config = dict(
    n_layer=10,
    d_model=64,
    n_head=3,
    n_kv_head=3,
    head_dim=32,
    d_mlp=256,
    vocab_size=4096,
    activation='gelu',
    norm='layernorm',
    norm_place='post',
    norm_eps=1e-05,
    positions='learned',
    qk_norm=True,
    attn_scale=0.177,
    bias='none',
    tie_embeddings=True,
    parallel_block=False,
    init='normal',
    init_std_qkv=0.0625,
    init_std_o=0.014,
    init_std_up=0.0625,
    init_std_down=0.014,
    optimizer='soap_variant',
    lr=0.00591,
    beta1=0.95,
    beta2=0.98,
    weight_decay=0.093,
    lr_head=0.0123,
    warmup_steps=200,
    schedule='wsd',
    decay_fraction=0.318,
    decay_shape='linear',
    final_lr_fraction=0.0,
    batch_tokens=65536,
    seq_len=512,
    doc_mask=True,
    z_loss=0.0001,
    train_tokens=145700000,
    steps=2224,
    dataset='wikipedia_en',
)
Each number is 500 + 25 x the weight over its row's rms, rounded and kept within 0 to 999. Layers, rows and columns count from 0. Numbers have three digits each. The size before them is the row's rms in percent of the matrix's.

# layer 7 attention output (transposed), 96x64, rms 0.11, rows 14-95, columns 0-31
105:515498477492468495472507525521535494474516466431516513492515533488528514503450511508483526513528
081:504484522531483513535498528505504514501506533529518527496501497443519521519474560541530500523522
108:462510492494505460517486487493518475517474479493469495523513491500554496466519494515524502513545
095:502493509512540520493507520461472513517452483427518502535511501512517501535514478487487526536493
108:500480543478523501533459484491510497506508460512469438519492514488517480517485490520502487472472
113:493502467490507491476518449503488488507471495523490481504485523509529494475436512468497467527504
103:481488480541526515468472515487496490497460512458532530507507500486487490563528516504540494508531
088:515488530491500524469544492485515487519551495517544516492498511482434492546535494516540558451501
108:452475501462531476515518498488517508482509520515520509481570519487538520498570501522487492467530
103:529543450503518519479486502543515539523485533487489522528475453498466531489438465505486495547494
090:538501470482519502482531473482484542491511502526486531473489490500511465502537517465484485553524
110:513498464467440517463498490495468540459470516544501455456528489488509506491527509484487485531449
115:488514460509494546537495514516532481485570488485517501500485494445485518509504524481466508498539
100:510488536486472484473495477516524464498467477484501494505543498518562491485518497536499511486534
101:476509492497502501519501499469501509476483487494453431521482565526520447489507501523504486492461
121:533531477527550563537544496494502519497521525504518503501504513499487499492560534531537508496519
091:510484562497442495492465490455497513515496543464514485519485452484482486496511474498506466494468
094:519501512474461470505492540489502508533463512505510479512464513461493496551499507460480545518498
085:529526482499500488459528488509521467521527475491509473536544484475524530497453499497508506500544
104:504488456525526469508490472521514460497480492507468455502521489550456449502496514489547496500502
101:448500454535535448517478495499500537498485505491484492505476519495529491513497504462489468527546
125:504491555496512513483499451489493461525487447505532490494551500512467477534546500537517493487498
077:523531551509489540491561538503504498521515461532497515563476501491511469524505501528505478496519
092:462545480517495475482476515487505512492513490467498550509507520496545461505476534463509516524535
078:532527542522463482526538529501493492537492498487537530520531519523546473502527501516531537499540
114:505514549451497504541529512517494491487549497480525467504488501507510495524520534479453478460512
092:488535484477468496530499474506490510504538503482490559452479480473553531469487518487442483508506
091:532509520501543513484512458473478473518523472528556523502518513498501488574532462540508499542514
088:447508525474548484495498484472506520508479497474507541495478494488501539541479503450481522477530
076:495494522516505497540513506516511494507521537488498500486506528515485497513442521490518490486474
091:532448551485488481496485474492496471541477515496489466494486446505499499515487500488501500520492
096:463511516514482469497492498476480512492490507527478486485523468485508504482507497527535511488529
089:519506508491486525506540459514446506473518498519501530517529508525517513506530496514505486492487
084:489473464507500475460512540489498471486539514469516514499537521493499448503502460527499455485531
093:510490483480493520520540484509521498492478467520507522500489509527481483505496506536518452477513
094:491459490541505493502485471509502470484556456499495467537456495469496510493511483481465451492515
083:497503471483513518516443510507506481506529480514509497491493507478461472526488522484460468457466
091:520506529490502487513561501517526530514525523480525503536493552497480504496544501520493480481509
075:491495462502493527526498537451496504501459537531509516481512485467463540498545503503519476509491
073:452512517462539470483511467496484481515481458517515480549506513454443517507499490488465479520509
112:510460538512536484520499495473509458538496498557478502484482512510463488495537452499505486502493
108:492493539500526469494502468504461481527510484497523500512509528536500481486588506481492477501505
091:534505512502487522527505542509501485536512503484482479480469527523504497537461497496519454486502
097:516464520489499482564508508526489480551513509517501480472515530459495507474531525519514475506462
101:473495522491497518512478469488474462487460493468472487481519506486492464517514486495478484446505
099:517532518502519490543499497507515524522495507468505541499502523503520527521486526521520541476546
097:465513509516531543520484555509483485486520526474488521504471498501500479498503484500486465478489
121:507481577474474475515480512500504500516502499466486447494480516469486488505539491554463483462491
094:497541505498504515523519497507474503469480461470466493541510546562523483540539497509538507486477
122:504519507504521501511509513546491516493531502472545556509500490516509552512481514513462541560515
111:515493527465454505488504503534522495519499504530458529458481468509488504507470511487507477461503
114:499517518526496500502482459472483459474495439501472488514514480486480457520525483491536477488522
115:511513484522481494504481501504503501479520493513465445508505474486474477495480518485503486499501
114:470480538523489511515479466507490510475482515578501517490495507491521486499503488479494474496453
095:508506494466465544547475542526496513494475548481486505492459497499514519501531459517505490503469
123:483467526480458438501487558535510509514528487512518506496488496471496524510491501459469512549484
091:524524558516530529538510491508493477518539526539502517524497519503495500522531506493549486444481
088:519486484460468509448518468497498514480478509510470490479486469506494498502508516493506484486506
084:504532506510499532489486527495462490498492524486511539495491481490476512549450509516522504521485
126:461493531472519483497488483478468502486440510501524478462513474473457482470491493529493442476478
099:460465488476504456455467529508515503489474482481485492463506485520503508499439556480463482518506
112:537483526458482507535515483480507500525498510531476440490527493464516522460522516515476539477471
115:492526436524503528520524486479486520468534526519521559524504489527480511478562504498490492521488
098:477510509490471494511525533549511498490504471483525535498519516511570533519490504543460525521515
097:529529492515511473483524476503481504532507504485485537495522463481491517504462490455497473508523
108:530481552485512498464477456458479464519473490535542513488514458509497507508499474509514524528472
101:498469518520518530481518475479467517460522500526556501496554555508540494514518516555499474499510
108:490489470467505481523513506532503484516468494501508459477504493532461490513462508538490534508436
098:483513535476548506509487475541478529491515446490493471491544525550487495497504488513468507461475
103:430528495506479507530485538520511489527492468515492498509512481501514489521455473501500513477492
107:485486520500509501488490499522499498494510492506534526506499483509489533521607510507453520498495
085:515505520469520515483526473484489528512469501498535525456560509553447503505568475508514513503465
085:569501511465489524494509480543535495505499497493504470492483516535507500492506480500490493478537
121:530500500515467543473522461503499519488501469546519511512500519513470470545496472527489473540509
109:503500535489505473521555449517486482492523474457486499529535521572526506479506456489498527485478
106:509510465479487448481550472542503471504506465489480493517471518529499472454459477490508493510488
104:501442473534501467496492500486490475486482508482521514500484546570516484480514472504468519547513
104:486474463454498484522472527518511522516520527485531530488466474454444542464484492468456473513500
102:507456512491496501519497436500487471507505515480521456494540523484498514476553496479473500532467
105:476486514505544506510468474489491502509538512505475482483504494474524481472494474519483479493499
103:522482464528511543511502501478524508496442552495488489499490528543520486490524480502549493540446
094:487505526508495477453516495485487444493481486466470487535529482550512489469490475473504476469528
# layer 7 attention value, 96x64, rms 0.137, rows 15-95, columns 0-31
071:455555487492488530498509484520516513513494496479512514522489527542509548483507483515496551481457
109:484521486496450474463531486508471468497519525543559528531501533495455494529475452469507457504510
099:500518485450462540517550535514472531511498466549499485485475466476547481506493503471524511479544
115:514505480475513485486515453497460483515504551474502543494493489472445504503534539511457514546528
118:490497515502475528533487524488448528480524502489471476539544495486492518524456464470474493487511
125:518504488475506541532522493537495528499491479545519526486531543512485494465505493455467484472479
081:471497470516521554518466501485508475538494479461459491473514479533514500497488550509481516497484
107:505524508509517512466528542465486494475491513530551480476427499488487495495487470498533499490491
098:494473514465530498463497480496537522538517469509453539501523524490538492512492519480517510487529
102:500547525517518493543496504528494491504495492500506490480517460476555521528487466473490485492462
113:500536563543538525519476510511494542475509494461501503500473501488492530508487460513508515475479
110:506517480496474491492452493502501450493520535446512506503512563542540455483489494503488495506471
107:499519509513472492514504497475473478469528487503498502496499502489446448515485469517514493528536
117:504529527493495479501545505516455536507513564510544542509508512505441503536492515471485469506505
106:461471523465503498517478539511534518528455492463511488478503455500490519527475520482478460506489
098:498534482517504485507497484487493540484510479530465538492442521552501541535531552528539497513492
102:474526505507471541493480449515520489458456505503485460536527480512522512512492481482476520467576
081:475539527494508467523409499517486499518490505545517496514534532490546486470487503515476504501483
109:446508473532493534502513527503472531542520462507472528463512486495529532519519536531506498534505
088:526504516505529534521511506505513491483461525472439518547490452529467447479512473559525535509464
117:511494499477492481502470503525450542552541467546472495485501491483508527520500528450497464483528
072:504506464530531527539472444519473514502519500498490511467508521540465528514485490465488496474515
092:518443503498533504521506499479508472486490491485500465541490477482459468504472453498486505506451
076:505509529456494466476487457485492477482506530505544532528476520449453499519476531508493511499460
113:483527493434465479506527464496511488477517465475503529485498523486497506488474476492548529493504
081:504487500460510534481505512475492507476467495462504455533499497515504476480468464461517460472482
094:512529511487456493531494529502460523509545488496499481519518512461501485537477536420498470487513
077:530484500506474505499473497489474462505528522467512490510499483515506472486512475539506487494492
087:456478507506494503493512519508494482501473523475543495496479459506481523492507510519522457516516
088:485550529486455464490491547502484515509534455525521505482514552520483524489505527470499468472476
098:535499490524485488487512524531568489472478499522507523484481520495466476504540501502526492502465
080:458511492517507500535514499528530492465494472482530480433497476476477504542480546474534541493520
081:498510530489542517572486448504527475507468530510485504513524450480482501518476510496497472537485
092:473510511520508515453509465475502546536552471471528509484498481487455506495491518478505494467530
081:535509511487545496482467491533492495531486506525463530470505516475494440448533496473531484492512
080:481536506549509494491548485493523497511480431514470481496505484520550502519492466465508519465513
083:477528517458507531475494466476480485521526504503510531473489461497472485506484521449492536499542
075:493488505517482466482498441512484505468527559499524493505477525501502470547508520489488538501514
073:549507487502498450529466512521460515507518494505517499490532460509504426514497471480511519476493
109:528497515508500519485500555516465545528508537505473482515508483508552494507518501521503462480493
094:496468503474503549527524508517471548545525480484468467514519435501529500520487516490508527474524
090:503487487492511503456529492520500507537514519499523478509527458490512510463505510497486465499495
090:489514501502482522496498519480497523511502477495491489513499497594540546506529508489523483501507
084:486479517502522471501533522492501492515484517501496490522471477496457505512456470536526511485450
085:539520542472502483506516531491490472463517488531525523524479486478493480498477461521516469539467
085:511496518476522483493545468503524468522498511520480516512473484501513470502488498505523494467538
113:519505525454469502489543488486514497530500471548521555482490495505495498469484512457517490489484
100:460519474483474521488507489513521476538557513503531483488503457479477478491479523523490522508508
105:469471526486535507495473516492500449450509468491498493557509526482487475489467446512500503498499
102:517505500551546521476500490523507501483503468509524504513510500529537507485506488450549474474436
120:513506529455517485484506457512513480498486472509534488478488525514496530491489499454479462497479
125:500507495496528491471462457503512512506487466527517503510510520485534547508477471443495519509460
117:513473465492536454503480480511496495481495518487470506514523498540463543516521500565486546507465
097:518468471518536528456523513513536534481498523448492470537511529521470482467535502491523488481518
126:464508488526528510530483463508499457498521479535469491484470481495516486486522507520498530497476
091:465477469453460488479488505513471482514477556463507501493523476476498513495488531520486497542480
080:493559506542514509523469501480507496511525513476508494472541536524519509501506494522509508476486
085:523462486463476513494484514504531511515486461499492554510535524522493494457516513532516483525487
125:516456487528538498512538515491520508521527480507471533456513509530505495509492516474495542519480
108:536526529548517464571491506491458519492535502536481523490503523479502505541492479482491496480442
122:473514491483485503479540478480471476494524538509558516490495496529525505532502510521529524515546
108:491484486496497481489480548535543484504440492466522454496524503511536496484504476513508512504517
112:536524527521513507504500499503505514474490474492483515502503524494483497481498493538532508505535
100:476509514527488514515519463443510446504490471488502469516485529472548502487477522484509470500448
098:489492483501505515506497464510456481553549474508475544498482525547496499518514517504481480492507
107:509498511466477474509514546528482525498484525468495502474504510482438515507511491545493545505528
107:472510496528506524471503439483466541470522477464492535489518514490473520524467506461492496528557
104:512458493528538464443488477493490508478533492450501501501470504419457516490516500491518483490504
095:495524520513514478480489502496502476496544520500484498505487508522500507506497502490484485517492
103:480505461523512516482461500516486491486536459485496486534511524487495494470522458528514538481499
088:492477489533488492443522515488483503527481492438509492471487485493484498480488519503520494511531
087:492542490529486496475472519476482535535525515509493495481473546476528524501500561503540497494511
123:514515494511488442475472493534529524492502477474506518491510524510494500486529517506494516503519
111:476489509555498524491459508476491531516491487482491471456473474458483527508507501507496505507521
101:506509514528517544559489506492481509495482485499474492478502471472478505513511522486495484514548
103:481473470502492542547512499511471561476454484495462470505492464464515492522513491517521489507537
102:517456463510498520466543546511519498472511491534524504532485504506552462501515501510523535490526
099:433488447488496505505536497487481509525483487493531508477457479477430506528518483521509523514541
102:462459498516502517513550500475500540519507548498539511561520515469465500460495510518482512502518
102:502482487505467494490500484537482540493444541471520493520549489539460485513473486471506494523525
100:518527516513479530507492568494457492552506481531492463479461516493473503502500493488535490516446
# layer 7 attention query, 96x64, rms 0.148, rows 32-95, columns 0-31
083:497548525494456486490531480483539517463473505463499470498478501481514496501445481452514537488481
087:483491473515514527464528530467537485486507503490559498528480532482497546519492446480474523489538
069:500499501500542496535526508529503488531528496482485513506517552520515499485506467512534493503545
121:522533503501523509499456470584499491482478490500473505520497483513461519469531486522513501459526
148:510533479541501490517535488459501529521522483507496509525504522498498512479479508479525481519541
093:503528505544520478480530453446508500502485477501467505518498509529554503498455500470527485486528
091:496478514510495510511466535499532538500498524465537526519449511470492513505489569471473491483490
117:519514557506503465487495492520506450547514478510501510520513464500486508488431520525539466476525
132:498509518511494475484512493492467520503481464518501485528485523490518485444511539528500520490573
076:494513501506519493482502506505482521471512522510507563495452509512535514470476498458456479517520
123:510488535509492468524538510505501481531592445521515498530496520520499483526499492473485503501521
088:491532520498535523487509519527510467503515510443524533500557524529540540537439506512485524504483
104:473536483478508490513485532488484486531476472484466481503490488478541491482496579530494469510517
098:512464450498531492476495466488504498511478552536508514475520456483505503521488492473534525484508
119:492485506481493520465505486515476483472498536464497475492496486474524495497536555492437554501500
090:467522502515499432554498522505529535527504476502501515537510490479509493474479510490494499507489
090:509550513482489502502544486514485468544477443506476492522469509490501464497466479494513495471525
085:505531533462464506501514459523479475513514509489488457476513523479534477508518524474453492472479
084:466473473505499473461508519525457469493474492497483526495529493519491511498556534487483519546484
073:508473488534452520446492506481486465519537468492524509509481529515483521517493455470498474461494
083:513499506484540486523490539495492522518451498516479476505490509483488551469496542537515501494465
113:478482547504483502505490482541495514525502544520491489481488510456500529513497494466533484512453
097:471460473538517505452465475496488481474440491503475488528467482499464489470494494494490499506501
056:495518511522493515483538481457534501544490471499505485505492500469472485520501476561529517501534
086:487482548480538511508472490497507493511505526522515505500501517457522503509574524499487507458463
081:546489500476478518485511473502533490499464536493494476476539493516498489515536494495553525532491
111:503514522538477460505494509502498503498492480556443472482539525479466467480526511492551462517524
088:522519477546537484528512516492489467548503491504509489538478497497502467522490548515506495509535
083:483486509532484552492508495500545497505513551553515479466510512493504544493527456511505490511499
099:500518427539512517549484440489443466481493499481512479481518477500471513525497476486506519525486
081:504509476521490496527497551532524537512544504509455513507468476462530538498488492490489491488510
096:502469477440473514472514461531473553502476480498500532489521529558523535496528513489487459531467
117:496448549477505493554455557517529503504545525538491487472499488453493488469512511469509492473489
090:490521470517507515507521441502453451469497485500485525519509484531484484511492520469540487505485
100:513485453477465495492503521506511539455531531483506479500517477499477520495492521495491530522495
098:509511534509472476509480505476487461524473463491484504514564475510521508467511500515507486523502
183:547500506489450501474555500500512511500527486507465525526495487491488510468539456463475527453520
081:479469506447486446497512509528491492503498571508496478465515492516500513485464508490495537469482
094:513502495556505496492527456494514521449507528488493481503526534562532475491474472496498510529503
095:513513513489491511459568475502489493507492428462505499542488504509495512514500524502478508472515
098:490537484484541553504520535466518554488473524489482522469478487507519521539465506529475491475488
084:474495482486449501463494497548489514470475477500481493468494468486489505506495536500494509509532
086:513505504518472497512459492498461514520486513559494520472469498449440505494487475460483503477495
095:544496508478464443557488531521534492498519484484467485525475480479510465504507503513482520448466
104:445482502491512512484467529491532461531466495491475465505510527483506511460510539510474499542517
081:500516498493521507491536530484513523468558457543505500553513534521529466527504517541501466469492
093:553485499542442490504449510501483514486526516509503513482533511510508486496515519473502499539496
090:528503509495514545487470545515493534531489505481525513500469498464498541509490557567506498478518
089:514472493489494509446482473519517471493508475508491484493480477478501498532449454517501450506518
102:493478521512529488427479481491493455483464497495538517559510495553528521517494487494491529546508
092:482520475536526495505529504495539495524537472516496496552510539525497482540536510511481507539499
092:528477491535497476481520511489517481468513521526541521465525528528500490513528511491502498530544
084:455500499527482465489505505470528483508511498453521465549578480522509518493509501463515494518494
100:509451497524499515527536489482474508497555519532491498486485511473508524476550507465467478522457
082:506478508557505510501522466508529511462558549519491503504558539527530517507551507523469467530499
090:528499523476478524483523468478506509527470493515523444502532503478455489530554519557540536476490
079:525467497522478448457481526472508500498461498471503519532493476484513533526501514421484538537475
083:482510502493505509549482512460499483508507514470507536499509492492517511489501500460503561502445
087:488511445510562516523483477514481550473494484507496508487485536477474538476521504503498529493472
081:432510462459518505493527504519514530517487512533481521508452552493486466473548511538470515498439
088:490466484514520505485511499444472473500523465545508494503502536489537466519504553519544473523542
094:547496470483502514552536534498504527477549493500493535501524492451505498496520497505484542482536
091:526492512504507504518475483521486486504506512474535494482450515514482518487520461517423504507455
096:519482452522508543524516456490496484499471481530484493545454527500493499518508490485531510512477
# layer 7 attention key, 96x64, rms 0.129, rows 32-95, columns 0-31
100:519534449493474522519497541497511510544507528546484502544494488509521502514462463483546521494484
104:504495482468548461498476518508488494519498490516556491502527481511470500462510513524484511552520
081:532533528476526509489499449464481465539499522523521477470540544504498488488514481527547510445534
107:476438551493494508517503565494456508524489514489523459521508499543479495497501541512493520508454
090:514479469477523528492491464498512530479478495513507531527473444506492499554532461531449502491514
087:526454519469495484542444460501517486494475465487478516546526528518498513522521455507521478520454
098:476541456541527517465545483526481474521472523509505496516514508484501507461485532516468498530478
117:525541498482475506512501492502504506471479485508524555469485502523489506469485470462535509521537
080:549500467516464535501530535511523508506492474504501471491552477501527507498491494515492455521516
096:468485513534550508523520512480521487547499504504497524488473518508528472534522476500513484481491
090:538552450444509473532485523512544485496507528478508518485517536526496491510469521529479498506513
094:485522535521507513487501515517500480496478461507467494542514478512497494477540535503474561496542
111:539534454483510490526509509514490540492525499497522512526502484521537513478506480525472541493533
109:476504505464481523527526524498501509465510487453524478516515498524476508529554517464509496504446
092:495503532529507490524509481512524460486516493471527486527513537499501449536483535504512492502514
082:507479486475434464493461524512477529524530500480500469478517512505543530479485474479544482478505
102:491454506515493487485506495492493462491527524479462492478458495473508480487482540550547482488516
083:507526514459506548482518507458556555495503488496478481538499498496531474526552496506515487518530
086:524493471541504495497517495498487536512530519496509537520505509516487504472475545516547477492527
088:530493492470496452524536456519456462520510507491459463529458543485469492475468517484523519510503
097:517476548498518498522531489500543489505537496483555485463511502514511508514511536529487538558478
090:515497505496491443494530504525464549533497479459465501483490510536503501506509514523484488472558
085:498542503501478457492529490477500448538517456504469496542497513523484480497469497515506511555513
063:475472487496497491459526455514504478488477507477481453536515463478487507499532486524496495471527
095:514516516473482475514555497512496526506485518511513455494512481498485484483531531528499522500471
104:498463522476476520481462507473547482519500466516502484512469460472462518543537493490467497476478
103:480495513527486501504522513518485488507481501478482471578466500481498528508494495547497543462474
114:516526521506495509473487498480482524477492513487470506492475503452523533465513543529517482499524
096:516504497504479459480496483525500480513512492472512538477494529500485494473469514532554474483501
102:500458494461491493513493503503515553464476539509469550469522494510503500535465474461537476464482
105:451502537508544450514489507518515492481502495478479520499500505500539494535501511475472494500521
085:545527507571472525469482503491470469515487488473528489497513517528481542509504486538498469552482
109:495478506475462454539478546490501488545504517472458479491502495488520555478479511486505498484500
090:501541452524495501480532508490512496502501499536475476500487476499485496531502475452517496464509
117:481519457529485507511507559526511520481533492497491542521482496500527523500470523444486525526514
097:468528495528496475522534483532480505492499486513528487535515502498491526474538515514512475472474
089:516507514511448490504530483499477493480517457491506479531491481525546491523509483532509503459504
080:497489554479481509506560495511539516538506507488529497469491522532504489441484526497555511493471
087:486498499539494460484521500479475480457541465523484449511490505519495447517539458481511486500504
094:501529490497475519452537520499520499515483493475491500458526481492477509459494520540463554525505
103:493510482491476508505487473495483466490468510517494483544497489466523540516525477496482478521508
097:470504478518493447467476510514498505465503496486469529480485470492527498510430487500487462520523
101:518492495514532500527484532487515508517536508469502548516496464506468513503483487503513455523439
085:457459462466497541535514491510497553545483527510498518477457520487500516453536496465527503519476
090:474482441504483500518526457467482507449540521460540509509535480486535507509515467474508487501526
093:485497495541515511526513449530466481479524497500510505524488510490461497502485479451534467471512
097:524487494495528467513539503480506509446510494473517500502483519501507503536508503481448513506544
090:458493545504527489537503521478525523503527498492504493512508495496528545522494511507513461517509
084:493519528557503517509519525461484509487469479469507508533506471483553501484501519489492535450501
088:535494512542485496457490495506507502567484481516549496501488491519499481521527512498521501526504
079:507516471485500504534486509484451496521466492487487465553483533503513441513499508455482524552498
089:527467510518455513469490485457525532503538526512532518523507453499493478497514505450479485493527
091:472502515511546429496471522515474491529489510526503541495528488512489448483487466513478482549516
105:508472539520480495538454509481531525501561522514546533497472529494481520495522470480480488501519
093:495523489492494503514551515504536469462458514517503481490489520495532494499549533487527486496498
137:542499493476453526489504501516508522492505514518524484503495481490462527494494513516495505521476
081:462495510536503494504479511518497471509496503457498527541444503523504511481490491497493448521471
067:536480471487488453512471504501511507529481488536537516516535484466507459520511527541523528536532
081:453470471520521514525535499450505487497480503500499498526493425517473452501502494488517478500483
094:523484526486515524540484496516500475516489518497516459495495544527490517485464450514434534538507
096:501515496521483534473516499497519479472491465487437479544542532496515494526478519549529482513521
091:530507510480459506490479462488516471496513529495476522453486498495504488511514513460541489545520
076:495484496464516485525512524486534497525535479463513462491516538492497565495498498525513547480498
077:442504496501565532540476506510494511504494515515505526497496491555481487516527502506514471532518
# layer 7 MLP up, 256x64, rms 0.137, rows 0-59, columns 0-31
118:520538512523504494466505488511477489478529506535535491554469485483511489502538514475517512500474
097:499517530487492535521503539487490521464448475544481511515500531509515516551468499493479514503494
094:509484497521491532448516496508491471477481501502471492504506503507480476520506478502462478497481
082:494492532515452473483492529497507506513491530509463439500514497480519501472508434513519540468522
114:560490492501504495497498482464469481525479493499470475519505525514497509502479522534506567477480
091:536533485480475531470467476513533527471470547480474491526491478499489497510572511530469508533486
105:534521473489536530531506523481497450519453537535520580524468521495492472515529484512526485482507
108:534495500498490513472549467511486477434487525508513515514488515484484483499476489472539505470483
096:517515527486540542510511521486460523466507476534499485545532548504473497503505517496502495504460
090:490526476516523532515497495511498480480511492476519480494477505502513504495513468490519529463504
115:488490508478544497496502486489512461507426512468475482508512485506497540566530494517483507552503
085:513532542521461506526494524506459513476525525483489459524508518494483472519456466527493549484544
075:482502453484523473541482487476533471542459518497498526520505441486488508504490519540471494500469
083:460510455535503501540478501501505462482522506452519513515525447531498500508556475517481492516487
100:538512540508473552487527503486481506446525502514484493495540507456503519499514488466515521496523
091:530493546536514504499520501505496503454530508466527480492467516508472483549510543476486542570492
094:483485455492516558504500492466486487500480494516447477488518500477492494527544561468515456514532
097:497489501542495517505511510464530477500481476509461524463522513431458501515504518478543539504518
106:516498529514491462479513499509526513558516496473529523562519490504514505518496487535513529495468
089:520528480508484541452524510511548471509492543500492461483503531512510509528527470484520527498514
097:443484529521499510531490436482529511490522479487491480479545471510540473508537484501500457440475
108:485485486500515496509497498494464490528528517499534503546529499455490503533502476476541485493498
120:476530463524498542502476521476463501514471464472502513453454536458489430544508516462483476503470
091:519471504485495474499475464521483495463475499485536480496527548558520511515499496468453485507466
094:473514459532529513533535501465505533508515491507528484523509474496506507524511526509489513490493
114:491491464500502476507491531476485493460528533485557494492530537507513525555497530517466551530490
082:475474509493512481480498498483497503482508507514528505460536486527459484513531480468491504488498
108:522509527543484476499508441468501497466506496477519497484526484503530530520539532513519444523500
105:477495481459510480537467506483489482508468530525515505465529505481484485505474510480504535528500
109:475498494487476491519509508510450489485517467550486460493487511489550454534539517509502512510482
114:470483514482509497487519474530500528475499450497528527518489506505495506508485504506523477477479
102:511503494510550509494490501466488504467516486482522502488499516538540455489553552536502509523458
104:459465549486525475504465491506530509482501495480530526486481518538533508561488489567506528489485
101:507509545490539491522490481470512485487480477502508536539517474486559499473475518461507537476474
090:481484485544502520486439536477549444492507517475499497521519488494512499523481497509532566480504
101:455526477527513459522485468501445480464537487540508508472524478452487459505505503483531497465540
108:468495453531469529475491555538475482475501508451489506480467524538516486505535488481505531482473
102:494494459470471528525461481509457540525519498498453481469512507451526455550523503466505528477503
101:456488469476510499501457505455453515468527523540499505536514473508488491526522491524529493528460
087:521489489522503511514473480533499478492497479486516508501455541461506461503498524535476452502500
085:491516498507480465494502460516515503485514485556504503518504508517464490517515499462518528480526
102:462492485467523500525533460483501470531490499473517519503513500497528515553520511534484547518500
090:480518466490530546489480492506522525504470504545474468505503561506536524497541478503529481484496
107:482480479519501515518471533477535525524482509495497504466492490490512478524472518558528476521517
112:453500539469487503510501510503544522456456451504455514502505483494518509505544511508509538519501
115:489473492489489493553518527469509486515515516492503495512480508482491457498509530535481486460510
094:514522510522454444500516502476516497513458520518501517450502474526521500544503500509482510475514
087:512511539465463507472507476489525490486482529516513551520537553515486494500522494530489495503484
117:495520493488462536519496485494528531506528463489480471495485561504510513523532510511506510485500
107:502497523519517532523475511485488513508531558475481501539477472501474493500545491537503494473514
090:465553548491484479479534482545521477496492519471516502523538501449477488503513463497547485491556
136:513489460517477560519472487498490514457452444474430475516535514522515525499537505521484501526470
077:495482558495452499560438563516504517518472537506529503471485516484503529507524525489474516473471
104:491483507489510552508532459529490517520493485550495491451482530536554492491508538570527516511497
134:513526459498519498492501515474481516484478494525510516498474554505487478529558536505523510516465
112:475488470454490519489463487499492495497512491471510493503532478510486505536492488491508492528478
110:503512587519502487491465458475481472483500473472485448476471481497518490522526479470512486491503
102:513487519546488527537498505516460496490498533495503544430484533471514497526519527533484454478467
103:492496486487510498527482498500501470528493533488506506432535507535550524551522471531481547507527
117:474502493488499431508474533490486485499540498540527505503481531539503458534511500536532509499497
# layer 7 MLP down (transposed), 256x64, rms 0.137, rows 0-59, columns 0-31
108:492503478513522538542533498518533505522528545465461533504497517544461485506533513486532491496499
075:495499513489511458515497456516506514457524478502528533487490490495475531518521499556490530539493
077:518500567505489488529514498513478510528514482498546539453544488466457466553498513535494502519522
080:496543485508529562497499482463463500513506480533515515522471533456541507570504457534510514504492
111:481527559481497433525510464543494533512490511462515517441469482504514469533506513455511460525492
083:498480485517514498520511501500439532499519467503515516492525480501481465485500481512510529521510
100:491513502485431486510535534523544496537503516523480504520505565530477524456465509534482505543515
114:477505533504454507514505531429480483548471454484452458490453527498484490479518518492509495516504
083:530502474468542511478477522483464527517514497522493486482486510485525483513497499479466564542478
090:497523525477470521467500517506477524535508491512544456538510529494524492458497491485509495502499
120:507494518515470493517534516516515487508505536490502489502513531527489504520501460487479489528481
087:520489511471502536531518506499497514510510490526503541497484519494475487496493509538456516539531
072:531450483456480495469515475475482471521509481473534505520520538461495501516512472526498495479474
073:531525542469464509503535507514503505498515495503548498484527476480468493467509456537495528471476
118:456459518509522484486510479504489504507501463494500486533548506503455507471513550494498498494508
090:467489510468500511458472493514456563494524463516503461513466531451492513515470517462481479474505
095:517493495457467522483537542486534459464505487497502505489489528445470471474493492529513515460498
113:463480518500508501539521501509456525420520542524501513504504471500502479489493486537505483507511
102:538488491535501512495500498484512479522545544489529476466493502464490478479489458495478477484505
073:489510482504472515501478533524474515495501473514445462541489525507511522511483484464448472503560
095:495461481463470512485510510499495533494519479497514465516509525468480492456526476458516489490472
094:524484531505494544508442429511493553506516487507509479450552520503512497507525511515488492497495
103:524512520484501529504508526486505487496455468521491560470447468481530502508494510522491457491457
082:513486547493496489512473478485496553483499474511500494499484467464460466527570491485515484464538
094:512453512480482532474521521480508491475469472489515469485561514457484483511514532519508514493460
129:461512513512558485526464514518493501554488515507494548522523497520487503543507506486488487512481
092:484518523501451476527508481542527521525530507540528515493474467455504508491505518489469504484500
111:510474482483526478491482487473523474529447509518497506548489513522487500514531474558487520475523
100:479488499537502446523509486509481470534529520472512525507484494525520488536547506512487442497483
113:544484542521529531524518461474545485483494517512526477433526485523496521516476501475513514476492
125:503512521529503519524528492478513476496480517482453500489524516492452496507528517466560497455508
109:496513510479447512495444479482474530512497525513513509492514476500481451525506467465530487473498
103:465516517542533441463517498554514506532509480520499500511493489536466531477539497502483504477501
076:548500487517525539452516481511505485515537524556502499458471477475505497501550544507505514490489
098:521492464526517490475494530546508479510514535514471509483532499537501505482509475468510508505502
095:481527510539505488503482508497522497495494516511469461480467516558518524501490502523439506554483
120:552477516506480508495514517496513454471538528462476504506482498522510526479510503518498537514501
099:507496452500505451497478521464490519443496485523487553515474454492458496515471543501504509476467
120:514483473490514474486511516483534458558519489489508447549516485490498490500532501514501494416509
081:524499569477513524457532484461483521533479473499485506492485507533510476477507543508502475469495
095:478514471481511501506483477480460480502533542525510501480497496504522427477507490518472493562466
084:516533509506478488471493532491461496515522480544529501487491482486549522454461485542505480504515
090:493502510523470484498509429497489555465509500475467493474512488526501511494499464485534522530508
099:509493482522539459485540496555504514512506507538508510553482539487511497484538490501479464509544
095:469559497508518525516475513506507513502484515554486519462477495516473507525466543472510510532490
117:485490511520521512487473459483456524501480476508563506481509446518533535523492481532511538511490
092:532473469486514527491517472476490549453523526509516480496537495474478488463525469498505465510481
081:510497530498483532534496472468487494457475480499509481491500510498445500453473518487485521521507
103:484519437487469483497536533501496513468507485539473501476492512494520549430495473519452491528508
089:509505515433482504509524503479496496506521514524553519475470462510497484496533554504512474528487
100:503518491497520476495522486548509492501463559485472503494509487473496459507496436467442459540471
118:463476560515502500493510467507459514521512476476515510492498492495465498528503524510526501439490
093:486522488567463502457512451489445496490487455495513491482566493530479479483484479499506502532497
092:513436466453503510486549501482477478482498503534493475498528519466511511473487472540502483468477
134:496497453480527504519516529509491524434499513491491481503506497487473502493471461530486497471507
106:497503530544479406490503507493503495465491503511521492478513482486482491512528505515528485484482
129:473515484525502455488522538535452466507521441544503469525494512489495495481499502521455486521505
110:502522512484501482543489486541510441513549519523502514471467477495478506521433504490461487525531
101:477510511500513515497500477530500522480474492520490450515526530483505502465498483530536492492498
126:513523489496526519525517536494449510494506526518520526463483460528524478483503482483524483526478